config.yaml
norm: "rmsnorm"
parallel_block: false
init_std_o: 0.0
lr_head: 0.00972
warmup_steps: 422
schedule: "wsd"
decay_shape: "linear"
Each number is 128 + 32 x the weight over its row's rms, rounded and kept within 0 to 255. Layers, rows and columns count from 0. Numbers have three digits each. The size before them is the row's rms in percent of the matrix's.

# layer 2 MLP up, 320x128, rms 0.127, rows 43-114, columns 64-127
102:123180122119125001079108102109154116124104084135099122181085135158064173155117126132162120032086093138197142098107116096160125119135082129139093155171127082089086137096131165087113143109166139
093:121185155123149095102148152201116210114146101105115114153114117163109184152134162103152115065136077150122102161174087116178114129106153124158109102123131115088132148113198123066135119176151098
110:178142127144150058138099099075152149102100047201108133104098130104105094102143075119086101086113110125172119070154093118160107142176111082136191104143132138131091098147103118073158099169149131
114:112141138136159113142148190087134111146136105121073101087123143105111110149185123104112084140091229117139151105165177107078051092115160132130140127161158110128162099068054110152139130127107152
087:114133094082109174145144094157100066127124208128135104122193071146165093160124162152131143044107095089099152110190132107066126131120120114125082132082079097138150081157100157128173151129116136
097:081139147115123107176144126127145121115148122156160164119081127087159112126183085157129036063157130081081109137146156156166107213029092132107132105183147128159134137163183110112167171149172125
100:088074176170129156105101156109150132111085072156101167047120105082152196137151146153120141154136068132097138158090138089125159155115149158161133083124137177172089123138128060137114100125182139
098:081091127159102139135159093126192099160127129114137150141214158060167103145120096093107118119119123157103197109091056126143114096151099162122134129160138097082198139132114124099129179173085112
081:116160142133114138123166152093115160175095078085099108082140185104122156163108190143173150138119074134102112082102100120114108121159098087162124088143120092123084126100106095138179085087190145
106:132153170153120153119132144040095115165122077124157171074097090158139132153129132133126115083095139132140165111105141177133163111140116159107063100147118087130142102164088169162106048151153192
110:104210114191120158144124090151144091071095148082129062164165142119198163157133171157121131139129087166163087203104166096109161127135127127117159142123051161097128075124110145121230127101118131
092:089075119214121115217142123180177151144138076131074124196115020154114135157153167163117192146116068092060178130137105134099132069136118084178152105111149152138170162103135092129136115175102171
093:163105136074170129139142173127124180159115072129130139106094150129109098171131152085088162087156155089113137098112179112146155076134171087192161107145134118150164085135069140063141102149164139
093:088151094118139140043166101105108112188113187059163122115141187108171071089127113136097114132096081161082120138135091158174117158114134136129132119130132107122104082147167155097160160207107103
103:142155100136069110196109100160135056094099113123112098120138150135111127191096122148138089171076114183148191057074072127147131151087170160108162138142109106153198143196156102148071162150130148
096:161139087095150096095084162092166118136113062093134093071163116111131138137130130114130135157132164089109156153154071152119077094148157104096078119135162127122145071093096147066115099078161106
088:157125093143088064106108193126129160136144135100082116151100150086100124112116143144138086086168159199097076143093087054116133122176130152125108147128088097131149134088157103134116138064146122
100:108127155108080131143179160127076097132130070059142193171157096127124130142108137091113071204112134135120134073122150138101100099099120091106127093126164105153135133120139064155136149160121182
087:091088104215132080158143097126141144142145122114138107113109085066115155077123147095162064066098100097157076103115132071141108077115123138115188096128156143134093076167203138092128145122147056
099:186056155089168068150145122171128115107148136106131152172110057122161103110128179171071109112161115121038150059146113174115157187086162146130144149143109120116134101149123186173108112146088165
095:193057139113133111143100089117184130105115138112135167165113123115119190086153119088119081104184141116094104160134140132173104143115122107176115125113101159134146131109106123099144093128120102
103:107115127138164181134111144077095129129153151163095129134090081117180115187064154177101083138161151084124118139104079177133166156163089112108135116063109131105106177096142147119106112111165127
102:141123061141113140166133137161105144156138141049147157079157085152099145096141146088071152178112153135175109129121174189157153169094108162140114135164090132144092107169137136185097107131132101
106:105111168083124141190148153135114180106155135094182115151064122093120137070154067077151120124132118101124075168121180059144122130124160124200088126139174163201089158101096160120156110171129178
107:111062084130101154129128127086091106151124151125150128105120117092106150122135115142109147164110115094125180131105111143136087137087126139123088137076111124067112120127127032087141141193063140
105:094138146152092099147126100120121090134145121119118158141058127138158088127109064130154072124198119080141099109158085122050107128091131132144106086075106182118135144122148128150099123090127147
094:191155188125124169154146180182099133165157110081058109148139139131176090120134152025140118095159054123131139149119132166101098206110118132120092150093145192148133122100118112215140118087117190
101:114141158109166156149146142121082075124100135137180123088084140121129200109072126112153202131099120128144091193129157143187062101142132171142099135086092114138125107121130196109127169139082108
086:147121109113068080111104127161140095138114198157166091105155108120186158131156057104172118076115114115092108116094126057126152150159126127086123166079182091123165150161132109195118117097102194
107:074143094187114164112094146114154132107125204113137140156120176174123153125149102139088177138141067131130152189153136124160137116071132145180149153138129133129179110154108169176169136149069148
105:157115088168205083148137098140130135105200109128086086093138131145146083115186117109135107072103162045136128133128162119125085110146121153084098108188108103116215124098138080178161132089194130
101:147089129110149085141130066050110136149157058140193175158138121123105070183137128134116066138154118129133171098160129067127107116165061066148119142164139135137133131115104154145127154130175073
109:101094177110149130133120134114066146152100117139122114096115118110167126109107082115205109130154149143129142142095139140143144102109133112184144131142162124201134111093094169154113107170099196
091:116087183196080134138132146125110132156110155075073107097164178142096040176148134164162145158169121150124079130167151135137173182131125117066126149113129122144150149168160089117125171161077140
104:179136130110141138128113198111102159028111094145121173177130139150086184127124126098088151094106117114168067095208154130129114081128142138120162118134088121160055137112137118083142114164184163
103:166128134147160143158123101169112147138158175099120145131150143147110097145144110178138037104123113137099169155197125186128123098120084123147131147156107187125136089116094168112072130138139176
132:096126068138091134104129153123149150131163105105130114127139087152095170159127139064080105108194125114105096159101106070088124111148077178141078164093042199131143116128121167128133187110103110
101:184121074118172157118150187130101120163175141147165122138110131117168105136092170161188174121132124125166136203102128136165107149100145116088105202129173163063150088145138095137109128134118138
096:171099127082160091162128175072150120127141096148151166085079021101122178092122113087182146117111178065159137108096147118169074152119141141148151070113098107150122074112121128052083112096086129
107:094171175136166125157136127178136097106129212169088130086137098121083159133161105095066100143107107128139155098078140136101163182168136190079061131136149171096097112086145083106086110115137125
086:149128179170079101206104047134143159065129124165174156146128130132101141133153192167109141142136114058109160053137175155130146162112120101169120138118126175139061095143118102135116125154066201
108:086105200192098177156183112095099107115094101135114177074103174088161113126162107054145117104143104141165093114142098148129154193120086112164169133102126148104109095105153138178153093100221201
110:161129162175151133147135093086065125082081118048138116072095096110167184157086159189131147111091049104174139112082111111087139099143145155123099103115106113079117105175105112099177131119130099
102:156153178148184171089128064131126105158149108073187157145142120140161127159085072118148090151110170144156124156106089050129156080107145159140112105077074094156126151092147051106077100143109182
099:106076156112068134117151139121128055115156102114136139145107121111131096079069150046065103096169178158119131132110168139109049159169131144160087058104106089134122084117124157089182117109157134
093:133102143131151118150159171115110108138097096148106121139221101164136128085092215121152083173132116087156176158136132167088140110115116133204125111162083133128078122185124116120095097147150147
103:132160119163186114076128079131124096087099188145104112191113124168160143200157136128124087076142115137123153185060124098168149139069143145138167118189097116119154149120154155143149166134173142
094:163142116115136079150138114146129169112172094123158156119045062134168131112072079096112147031152144118115115118128174156118149115111083085153115119120131113162111138113150156156120119069116091
098:155132158138070124158128102109148121123103147135135166135162089123152070104164110155081091168164091159153113118154115107155098069161146096154086119137132098113114105159151128069128137119163125
096:110212116097131080139130131110127184139186087142107205168104155136045086099131127084126170154082135129137197153154171154116187168128143145133102113141128155169124095123154122102106138200100189
097:118155163143108152143126092146096122106096132113101150151089158111188112160165124168073141158145121070137118126115164148117116172123134110075129096149103159180077154173133104104161125167183126
109:138111130147080083126115108158113098073136148129122113164179088168136138119184122129144139105104138128140078168071123139149096105119114107105139107134112111085057117145105128121089107124107137
090:067188158130105107086113170166111133085102134087113091054214108122129106177131131114074086108155076119166105143143126117082125172090118206105111110137135114094148074171111120196114127138168161
097:129132135106112083151131161142111077099078117120131101116109192094134124140165064107073099112218070209150153183137078124135163138114097094140127072093133173132130113072184135113134110170048123
086:126115212085146151117125084152170132146132150143138126172118127147100089090190115142150129139152123086149112103122149126113132125106051068128199069117145057135090145135137082094108092101119149
105:120106131185127068146157100108082109143143136119122127152103130151132183098118133111121167107121126180193080150082156148214120083126103171129046142122160052166102147077102148131159186136150123
106:165122147141111134090153189113099141129108083080114099131230154109176102160159129149116103153096130140211063124118162090062134174142078107045151118078111194106137161121143144081180154107134140
110:127145131157122080096134153168123129107115089148122162105097121133077125105105134118188107117115169156156122126069167107102171067104073171188169128123146148095135121125119091147149124164096152
101:140132146059135118119130074141104052150177131191106140124125137163141147078128063160152062094143192123123132108133123122166118150115134098104164085131068121124113116125091141160092159104119125
112:072150097120121103075129091142130108088128193109143126163119157120152182192081194102100069104116116190159128147102131116134121112069133141130127145148130159127058104117182181104133147101112130
089:156206189181080145158113137118123071147148129158147134099142110108098144094096123110146109155098122132155126092140128095144096077199102128166158105150133118166139108054082103034142085122151096
098:170167112114096165123118172151114090160114110102097195047153118084113109125129136113147142107120136143124104129104136129143060164076117116200077087143150097159120078199201186155132115099129102
097:123182135184126131126127183144146108077133167110132085058126124084127129143067088118143161104084160114095125098131134143162067100083138151134129201136122087127102073095104109208094133101086097
098:122136134084084147139122093127193142065152170152119080110116074154114107097174123157112076086162110174177085124119107127143054149103074213149153105187154114148089140147139152133157151105123047
111:102128125083111159155093123101144141161199141075143106145095157157113130069143120163080163122163099128151105146112101113124147170103138128131196122161145120141067067134178069134136186109155056
098:104109111115152187179133122130172080184076101157120095096072125160105121137149075065102120107171175148146199130138150155103132144117196150121017166127135113186123115161109128110052139143147112
093:113144076178137143143195113119079133149156129108161130164169094125106131114130159149094097175161168101059152133142129144129138088198069098135084117160153147150135154107113147065138154061094133
106:097114101153141119116106102145129097134117140133170133169131126059140122099093120109178101059130133116185146151147179117105089074133108195112149119173163143153183089130180122064100145095136153
088:179149095094179142121074117145128157111114161081135111115154123160116096078103158158152109189125170132124167125157126144071155100172081149150109134109149142117088164081097093164159092124159178
096:165174133137135144121138202157144105178171092148137160158191098085092140150119109157167150178074120090120077063067081101169157138169133120103127144095120140087124097115080117058090066136133174
113:128137130089123160140090120115112096138099126107119123116053144094141181082140101184173135090125151139146124112137089096114124116172118130147142117097168098088123114142102139067145090087136153
094:112109142123181133126138072155114193175089138162170102160129097124141089143097192118145121121153157134092069157159146123127150120131046197160067094089114092174130154149131144127164131136096113
# layer 2 MLP down (transposed), 320x128, rms 0.121, rows 43-113, columns 64-127
103:109164170144150114099156102146096108166153102163163210125127139077091064129154103156115096125104175142128112075105140141202143092160122101180166150194181120086094129125120175139119164104117140
085:115179145132128172181123118147118073103128119076148069146120107106120147130128073088153155151166152110123117157179102125158114166128122103127097141128123093047093127100169114133129102165168132
110:119110103103129091127136082090164160106143113165094177102112126153127099086108140088132165100163112087205166119172139136083158126165084109158171108103123115073049115158160149065096098120130128
112:118088135154163149163146140126099099078118158116192170151152106139104171123082110124131149150186084131146136153052115118206179186194122150156101122094100137109113133148151125146112124137150132
093:137128170125135128121100120081106160166121141145100111147136114092136166153121131087123095110142142148134184107167161053084152074179094135083121090095174092158171172087105131117124196144127094
095:159156119080158088112092142103171138097123087139143135172151138077135175098108069120141141128081140139146141124156130114144158147107141127079135140106097053100207174128157133141068098111106121
101:142082114129171155139069164124122165138142073164162184094134092129159160156080164178093110116152102156103167197150075110179129108128142110129138029168093120149154183124147108152106130169151110
095:123130140172160140149088126129133163139103103145077145146046034125113139117132152107170136181152133138154096114129167093106156173075187082148128147148153116113108100134174092127104130141162124
090:058128109086105106139175114111131175157105079116143095106068131141146198144082152158155135109142145111119157120081125137156154133105135131129168081197083115159142152096097105109101135112114097
098:113111169141176172146164124172184106138174084175120128124109191119108150160120092149104120193119097117144101161111127121119133133132139173102136147123123135152059169081111163125115146130124115
112:161039133095114148125092159164094166147164144174139156142122099111052150164149158091142122091193150148118174100205063160140143094113131112153063145118178049159110160139142168138092151168165121
097:195143106080155106141155074145143152154114102156105159132126057162089167139120163167126202129100111141095173160170114125162113129169138093154140067089103145121150158125118131056131101141141171
096:096161154117175112162190140173160138171052149105123150063120108113126149121163132135108129098131133100150154114100130152114127115116082111132110105147147087113128136083098160057130171143155088
096:137159136180146127122107142107108134169116080192120086155126124136139154139120185133150098084155174192164129104083121082152166135140105159104155119105135121095163137052105146153183121118092129
100:147124128124157090103137141121138103106072078129096133128152159162130115196106113138150111125106128129161179111095037087108101186056118171125116097127107124107216181124142103109111155095147140
092:119128121157105138138137119127120101117123122083108135173131115110165091092101135112118093086168077134161168127134079107163077178102155143083126156134111154099076121086182135152181134166135112
095:161164138078124117106082159170148101140109181085141157164058129110147116125115152076161104085128090124100109150150162120112104074083099110107123102075135125015132111087123127124176135096155152
095:099157134140119124104130063113094129131086121114138108151110128127140141150175147131131123203084167095138129100139154242147162147139124104086082124157146118135126119177120089134150142151151156
091:093111143154163149106139137067121146178167181127117092117112171171133143086126147133115092108127126168100062115132162097161139145127181101094176113154155094206157145128151182120147097166089123
101:055129126118090139125180120124073185113087103106162135120146117196122116117123105083163119133161166138127089117154153103163129110143133078169120146137155148172134152096147139134118184100098132
092:118121143106141117150134116113112129138115124096175142150117110189095093155164172084092142184143166144147115161166161091166133142109138114186163146109088116094121168175129141109166074077153140
103:161108120133128133127180057172186142155113123143124156082101123171116100137102122074122130057160157132114151073162179125117113122126122125144120134146121144152136108208064158152117140117107096
103:091145154168121122099146159085117148150095142132126107113153143132123070095152145094144121075158107114102109127080090135157140167119154085109141128127149129126149173097106118070163075114095087
111:159114152149174129085098077106180099168135107161098165130114088112159116141119199176119165125127191182108104091127135177141076096106125126116120110101132081113146121106179102118121148044126103
101:169129122128179135137138072123153158106154113131097137138147060194133141101104151092138054147143171153142070119123146060139164143079130141139114130154195107121148148120079136153179141088077148
103:126113138133111164116045116160110162129163127145206061157120155089098173160122085128162184142127092180086137126096148171160095128183175148108088131133082160073147152093149141116142137140090099
095:175115127160158156109177124153130097135134086129125149158145105099113088147131106123113076043164123113131102126077141154106109135136125112100094100029133175150164113123070140175154154079127143
090:099129136128128150141115163144104124169113147134090109129142145199085131145147139108159183110120075171139114137134144089163127139101100103159102139055143104110112122109135132122143111102118119
088:128112105100152161095100148094120141123134112110174090090093128086148111119107117106118069086199142146092138127065072109105157117131190129164141167179135155125128086086134104082128113092135118
108:095085094113108137124154168127154180107126137164126070118109140095147102086098108114197065120128178157122153154154153156086164133163170165150085165143070113160153138141155107169129095115077106
100:138137166137088123167180121173101079140081106159109129104161168072175159093154137113145110191137099129171185152142109121098113095096080109100208163081151142108131118131106112108076173146109094
097:097129129132131160134105179187114132082099145086127101152156123149144131143025168113111083139132142074128110151149078080089120141142145185110083117126109108119173143115133054105183123136123184
111:128177112144153138122094140150124108098112186109107133167122122172111186163179120152082172139073088159123128115134141172149146157128142123082121120163108139134132094204183138116125174145141148
088:119152180137136142106080132152068092091124097159142150128106171098147065102148104143109115194091090139174139138075093184095075127162091191135175137192158129099114168124103101151115074116146072
109:134134102110124134130137116077131114118170128139123058155152114101066111137096107135175138137104108096065061164142147138067113149185169129107111134127122099085096102141152104050093143093152109
102:102156147164126127161130081109121113094124155108166191089172139122121162146187124191106118117140134136128123152155110099113104122162090093133117120086108129126105120102089148182065150085118127
103:108156167079144102177089145135135090087109182140151157126170158108202111078156098189150144155089121175155168117120104151149152140103196083099155107125220126171124143149157121121147096130151152
094:101131091108145112138115162129125120150097097081130083162136119159137131136114099109189113168116157131092135157152124127130103072107117116124125141075150116079116106079140134127117106093109092
094:147125145117159117129105097106170116156068149115088161178173124134109091112128157120114081075153156182128174051130180113162133149107170147152155096132129154102125134102095133154164122160136132
106:159121134116058153162139138124049113117089131136139127096170101145153081141145073216156177138156077129124104109138112145169141118116103116121122172122163161118110160176086167189179121124119094
088:127074150155080152153146090149175125085156144100172116159110116103095148130125186153115120171133119142124170143103132133090119149185153097114137158109117122103091125156166128072100140136109127
104:140095073140120096111081133099089117145178107107116135104084132127172151126124154137142144140093081096148123109087161172143123132144173095203130088122141117167138140173124119139110111165122120
105:108128087103073165167104150135123133135156106203120102153084129122148112095152068086153148152111208095107182127146134133104113116129127140098150120119194112162150160138116099109131142193070129
099:116145172077127137134090108194181139127114123109115137160149068182084134164129102095121085092113119169146123187124038056127161101122164141116087100094134110134130152091116067108128145126139094
098:100116153150133126140109120126176146122178128131117119099185096112094131107124151082129066147122108106152131140132123074133140135195174123203145087138157103104130140115136139121191125107141173
099:078115153089135111173149119104162099093081113150107161109133068093168150152090138154180100141129109141165123115089076141094118108089126151189178130142130087144114087174122109116157128153171085
105:138161140144089133107124080123134082184098136159144084117136103155175151135105136146097132081122122087132156122112149141201110142120157114169114121218100113170132098128101164143204193132105168
098:153133081143067075093110093090168130102140120166178183113102138139164135136154146164116140071176155100074161115110101129112121136176141117198123103128101121147107072107185134153133124118128132
099:153123154116133126155138145073141141181067119135159127150161056152153130164099099144080059142169149182122080135114136154159110144126115094117112109178161088128144142142140140176197180141107125
091:147070122113144180106093106161095060144105128156125132112127116098180131125129122126133152119145124075147155088154098154142073071131039114116132153141093134165110127171131160157121156150169132
090:139134119118113153121116133118175114114108113122165105134081122095180127140114119128071103160131076091101171133142117167108155137181198131164161115199064063144140138151170117180112121160146135
107:135089123151098092151149098120181100156090172192150132167157076128118166167149165089120160119130186130142103144127139100114113066108096100113126099150122144094135135097089074208080131141153174
088:070162169097138108094167159149107085175133115105133091164102106081103078160128119075107147117193105143136068161163108076113124101106172092101107162074142116113112189089094134150134115093127074
097:097153168151175102101146193162095075102154144122120095154107154148103117097093108090103122109116105093105119139117050146158138120091181157130109115168100054091183146085100156117173068141189137
088:114124152087139138117137077158176144143128091176144126103079100129128143174142174123131129141145111094157205102130165149125140116093095118144180127097159102159104154162153070124128166122137145
109:066141150158114172153156085129064164090200120218097128103153129093164151147109149127146082150139105126119216129138107122092102133178137132161091127134104132113196168126109141127158099115154106
109:121131123134124116153135118070101098109144194126189115149129175146051086154146122146128149168167109164086189141128132206135128118146127129170129124180135059098112101163177103100134135160184098
112:109078144127169136134079088127140116099195104121145120135102095100129125056135140139049147141133078126109139137135152155156105128121146088127167115144132144139170114147121130143076152094142150
097:141143128134104190098133160132166127114102115017194085129115145137085122107152160102091192191160068136104141120088131096141134148099123137100115105129166136137110163101200172132146177162134144
116:143102133115107135119106101114116181135165161190073144091130148122110113131174084166113179138144140137111096159075128094094179143083133162147100154119142155129157147147133151115187123106032154
092:148147180114091041123104120072129120158140197169166167136129162168129105134158110206150172109138164108135130133144099167168132095037115170079130130127169110090147141134130116143136075144169125
098:104165108136211109126141147110088074093136121161054126120154101148131140190065106114116110113131048105125177079121059151119094141102146161159113096143110120127199119108139123128130094096169144
104:119118154119163139139155069120152149143101103128129171148178126150109157162148168116143063139155091142132132177071138095097144115116092080101161107067136148173156164124097090076068151155138126
098:132096126119098112197128114119086100090143137089129126083143110168098154113169144183158136129063168137185147113117177132131094129078076115119115216108103131181139188125061130183145140107134124
115:072087133176128063136078155130101113120143140115072084114121134087159141137186139138113074162061092143070140197139165168185105097108117130101156159195054156153180190123087100106136122103062111
093:167142150157150126145095094148153149151176127121090100141188169114121115133124196163117145190069111155158113159125143179173116112147080114139149182164078140096156135113103127113133101101131107
096:142103124154123186136162108119145111114124121131160099094116082161101159109140122137139132152135174126084148148170146091114132124194143111128136111208134132185125110168126165137144132088119184
104:179160180096103165110060142135130112090121193131124119139194151116164165104122114125128173141149126126077125151101064156151116167074104116097098167092130142071114109130102149155139149160126150
082:127102114126162131124161132110123170164127107104145156120096116136157105100114112117152215153119149131150163133117140133132121127104125122138115133132127111150133129177116155092113138071066178
098:112137099145116109110147103121164159139099091119119099170192120140078101107169141141083079118167153136120144083145141125160055152126092131155118095131070102097132082148119048101135120136055099
100:177115168103143129097086151156172110112133133187130121137121101058120068114139089104127128060141141065063116170124129069129162160097141185162157122148118119119107088133115127167200123107100162
# layer 2 MLP gate, 320x128, rms 0.14, rows 44-114, columns 64-127
088:131157145192158163161177121161225184135110151105165131174127126152099192130133141136122165123127131149165132171144104112187123144090146119108176138176137101156096147119160086044094147214151128
103:060098144158130099112183086133113174084185164110077153151163160123111132092127178154123131148169119111139121126137167149132135152096137088115129180093106135153119152107135099096122109139053145
117:146081125163094104152169085152055091128168123148116079116119088165103101177100233134175157129081160095142119095157124148144098085181141084136114129161116157157157169125114174063085140116145140
090:099136118130141140100192111158175117106106110095183117115143130121137158156142137129162128189091128171111069049099144138172101130125146090186154135108093104145106069162141189128151122113187114
103:093124206087128116174170129128106159110117144177146141175145115130149146139185162106100081127144140072073132133169127163141160147088099147132187098141110131134131124114164156160166132160141190
098:102092222149105134138110120111155142120143177138068163149181101130159153109170088110091124136142114064094132123107103098155167195148099046180141178155106119138092135142128160125153144141121131
098:114108138181108153177169098124131088113175105067121138165167076124146111160127182126111116092171145107076151123176123144154085113151070165118115043084118071107163164128140110112124193163165151
088:150089120134144118160140145160182106071151176138149180149126083236133097133115092124098121157127129102110193176136143121152090167110145126166119140086140153148156117182129172116082124139070145
103:075144159137090107098157152167116118160093134150104128157162150112050093117116154096122142147196130193136138114083122106112147075203062104142124168128063169123130179112100097084066156104105115
114:151134169159066132170169101159125193073117097141188133099139127139069156215168128084160080145170128155160146113213150141124098117130060091168091084126133162087147131115094095081150139135130178
089:115144171118112134121181173109104131141093148167194094073085154211170127111102130137075122127117176108176099086083157097150161190133135149124151163150087118120089066157140126149138119081153089
095:198111155133154162135155144103170142109180115129151136163078145137103111173130126148162165136135099171112079108136118092157145154120131162171119128115089128133214116138154132141152104183053148
106:137084117057134171178182154136129137135143157093147142128067138163199121143136175125083110152079106098081151101118151181153101129142161162060167124120130093159089041115143148117101147149188154
097:169122159101106156112160102127108076137137144099144164087167156127100098182174151136081053177150087152125163120138072079124098178097181115111127159148090169139129162161139188145176131140152131
100:170145148156136119118146136117128126123099115141146049075139136175142154143133185140169176194129156101128135089122114126113085085125135104084103120123102124123159105130136185120149120131194075
106:119082134136124107122183096152142147158149148160034111141104094178113191098131133133098097126127107134132117089092093000137181124129160139099146125136081138169177120075185113115186106131058124
099:160109103092126138137140146096162161196131150156097108092131128119090156096111092126103160139136039147123163111120043046138157125192160111136182181198133142138147144048119209136116123114168097
092:164103161127084147167111125155081172068110103142083108091147110160158165101167147171111166178139073149155119099086120139133168124150162085106144088127171091113109189113158100112167148146116129
099:116133132169126210090167144102111089129087086113111128100123138118116147162109117071179169131086072168148111173131131134156077109188115137126122110077113121118171069083125058096135081111177183
098:076130129174136149138158147159193168140112144125151102093151147145109065155124168179099151165083152177171167102091116126105164110113131127085146086159180131195134137181163110141071112153114164
104:142113128163092100103132106148123100184133080107121167117120128162081129122174112165155117128093076129096093134102105063128125187087157134148153093091129135124141114069164135159133102120145129
105:123085133138151162157177164106098116182134079093124168171124075136117082142146136118135108182108093097077152141147171150113137155187174133121099201128144105175161125114106083111105151109164197
097:116129146144119107123177150115121095134091121113070146151142150195137166086092137146062162121102175150128155101160150109130128078079123141122167153151091127118103095144121139165139131136097183
106:132142182127139140147162156159170170065080043086089147160129105099076119224168101119121139143177124119152156055156154071091142106142122072113185108164130067173189132079120112166167070164190161
109:090129169142105132144151118164104132092124142137179110099111099191174096190124142152145097129146124090143096143171088134094119103117125096101130076136063154129138139142144128141127149097126130
092:203108127157108150107146070141069111108132147068134082166175144149128152103086177137141150169129039168121087162146147154144113109111111127097121122133115145112106164172161120115099159134171104
098:114146106178129094107130107151175201140160117108095130157182137125094059148200154148118070154148125126168184061141115130089176145151111095097168108147163174141136131125111068161135107130179177
086:097091141131095094104145101180130111144151166125130067066194104157148138156164113145158128092125083090115086105108118074115143154165122113117159132130129113111169110133131070125151117110125138
105:126155106161109159121189162140124151158102141147059105168140122115128198086135183115157110155098156152098189159137143108090145112119181121107099177072120130146133170120092146190098057140076160
110:105121139186211117103178130096164134138163105131111117106157107105107121124157124125118167108136133136145119170169116048107070084159056138130126060186148162126135109143103170156150114102187129
101:103142149152154094163109115049127132131127075135162161063090107161139095181204168141154099095138113114139114133136160124129114088142124100186110135166121132158087126137177120158088177160161135
114:178127100126135145114165116116095094132135105133142121110106041135136153114142097139157127099147099058126135151142121160168167115194147162111085131086142072120171099089093169098135104092085126
102:104096152162101140124156140167126129118139089110067141140126107169108099137180129141090169191128100107129087082175133154125143163105136051152128156092155163154146105153168104139120099109092116
105:123071141067149176106210144157117102173141137111135140137099095181153100135154163152075064106136150178125169101097133107121120121111131027091165134126128135145115150120133176146077074101097104
099:150111105180077120118140119189183160050095158176087116166103089168149074093108196119147210095105119118129092129101101109153161133129124151123128157134165149186130165197151142127141135135128074
135:119165127168095134127151138120160130121146065123104142146132065137082156183099112091127092128168127096107107151128099060141095134177086158175086167103048180141143071114100188172109125128137106
103:119136152170092148147115089164083143136149111108104147141117087116069123152177156158120145106097116111143126084124146097087108075239101126171180105100085152171095145127111180173211151114164121
094:064176189163123152113098110141077167180176082124089118110157161164149165160135086208101172175123087120094102122116090142102166089153092101084175098155102101092171170156108184161176123122062145
116:136104138155159176191139178132095144098120136106095111083100123150136105124127106141102105158144083162136153125101109126153106115161160098156140169118145172096153105113046249119132096093141152
092:056145082086179145142183121121126075205124147092092099061096142166164120168104104152128142121112121121162114133088102085144071134149148111117142096110140148152167143133130101180191132104181120
103:115072157103148189152197101098137096199073076102117139134104127117094155147137118081133116138111122126127085097188131109128142190174131146108121150110153121169145086122130117144115100109140172
115:193104119139165151179149139130159135131145149120107162114173138156148077146150176172102076147110067045142161152172163145071117107127072103137149158101040095148149137142153114144147175101155186
091:105134103128093147099135175141080118099131174123091098068162114107114156149137156188062119148113081165150143170135102156154187122162109128068135178067184148099103161164162133079166156089175088
097:073127141182155169151100078133168149136108131149137135124075113142122138104127156128147162158127077103171114063162142115125170128128122126110128181123094148181134158147143146190131121155098134
088:136109096147115140102153114164163131098181165087183108128077122165117122143163086145073204100074093157106132127150171082204119112147123098090109108093152138141149162100150123124147200098091076
104:078096152100136183154199082126101163149168094114094159115133148134079136097115130131109186179126121119143131118196125122100117132173071132178141206050087174138056142145109131123108075067111096
095:058097166157159141127153124122154120110117148126125085111135109167160171185104137181111095171101116127144089139141161161129124076143148152172123088159127131156104058166137131133066150152121181
091:176136131091120167116141162153202140114115141149119090071077123120135122180171150154156133087126140122157065069160129161136159151168091149151075144138181149141105171161111125106133124083154106
094:132058159142114135076122113122151088095094160121110146087080042122188200120090130117121136112114128042109147113081060095164113136149116165114174094180121108122077126093106127133152106150154097
092:046200127206096123149131123150137065069122186127080184134108135156147112174135171165048105165176114084114121132108168142114126170140121129158150125132113172158121151153161137148100138148171128
112:090143077165176165106190177141135144125149076093108094098106160153065109144136155136157149159120098116150203069160156124096201158180172101141117136089178152156175117113187118086132127072127119
089:130194156151117153148119140134108138150116148106126077136158119133126112134087157139069103110150049074142093167144139152088122123123110163098141183080062106103167123138077130158139212168136106
097:104088116101126116152168089106166115114107143100123097086101172112090110117176088143077109137158078181201173112130135102113161125110114099156153091135147170161109119110143094103098149213086045
085:099121079186148108130156114129155141092103164063137135060129120158157187172081103140134170138087117112072160149094119111164109143141201149135101136140132156143109088136145134180115141153134111
108:159113151129169165221136169140149093147168104119174120130154140150094128105132102097067145152124146120136134168129133106152112154122146145130143123115083160084131178110167188144146081150153172
101:116069147166144121169185093150098109082121198191198168187126186134113112121112157119151110094161097120167193154116130102144177125148111136149122098117117102110093105192148165114168148168136091
113:144135120155116112104187164129078114135151146177115145119159025132155096131191179169098141139143110088089139125107116109097091145162086091149157132087139101134118093101168164136100086100098156
098:136092193165143134127092079133140164173149139077107111151091127132143107139146154145123135146134081048126096134136154080140131082145063161154154100157147095151133108099191135156142131171079201
107:120117197126089141095135083102083079042129117190131164133103140135168134145115142096076070096123108141171145168059111124148113089115106143184115123137141135133150114134127181105121129135191151
090:154152131159175102128137107204167169063076100112090102136154153127154149144102127070068131138051112127146116127128097150105141121143129159125127124171146114098158113092141176152180138136124161
099:145176144136175080143105102130174183150176122139096103161177153132122092094142101150104212178120133158184111114164146095090127058141055135170156099115111129154151130164139137104231191135100130
103:107110109136100145182164105119101091104138160187117136153125051150150137188092169134076110162153092113075116159068131124136116077150101109121085124047066109096126183132106159156153140097169091
102:135182106157179116172205152148062068142184083133078146135174110127063139150090096096106138173111156060150133125115146122117171137140139052135141179116117141126144112080087140120128175079114171
106:121077116112119144193150165152155143118149091113150085162144182183115084104188133118109077164083092130140149139119123109125113113099141095112147143110102096114152147100087074069098122049096099
098:119152145183108099113154160101099174102063138129155152170136112104103112119119160102134103128138103134090106126118154115129163090111114171142165051175201149145101119084165108126151099114124167
092:149145135131191131110119132141176113127110086142060112133148122141158104125111124105148161127123024091210108140068099136162165132103152154107166139085118151083093105130153103175130134148119122
108:137047127162183112182178128179119124147122115125135118133097092119125100133125147111161115099084148096157160109142137072129115149158131167128133113141103126159187091122226117081062150090165124
086:117108158149113094203196164116104118143137102157108120147059099101135145150175123087098132095145099117115102075101112153151114124114169101152135115148094120162153103162160129125069138161111097
088:163107110147122090170111167108180097118144070145077172132117098111105160139102087112134099101070112090192168108141111128060088162166176102121117116107057031158181181120137084180102081167103115
101:118174114128105118175154075154106116158154143168129123131132121156090142144138119128119149141150142133160111055095085084112124163149109108137177150102161113095182173105108109043171101085125117
089:094091148182168122145117136087099104054040150115184156143128097107189114148165155140150095091079076127136209088062104111088147116140140121130122099156183124106122152146158098144120123164145067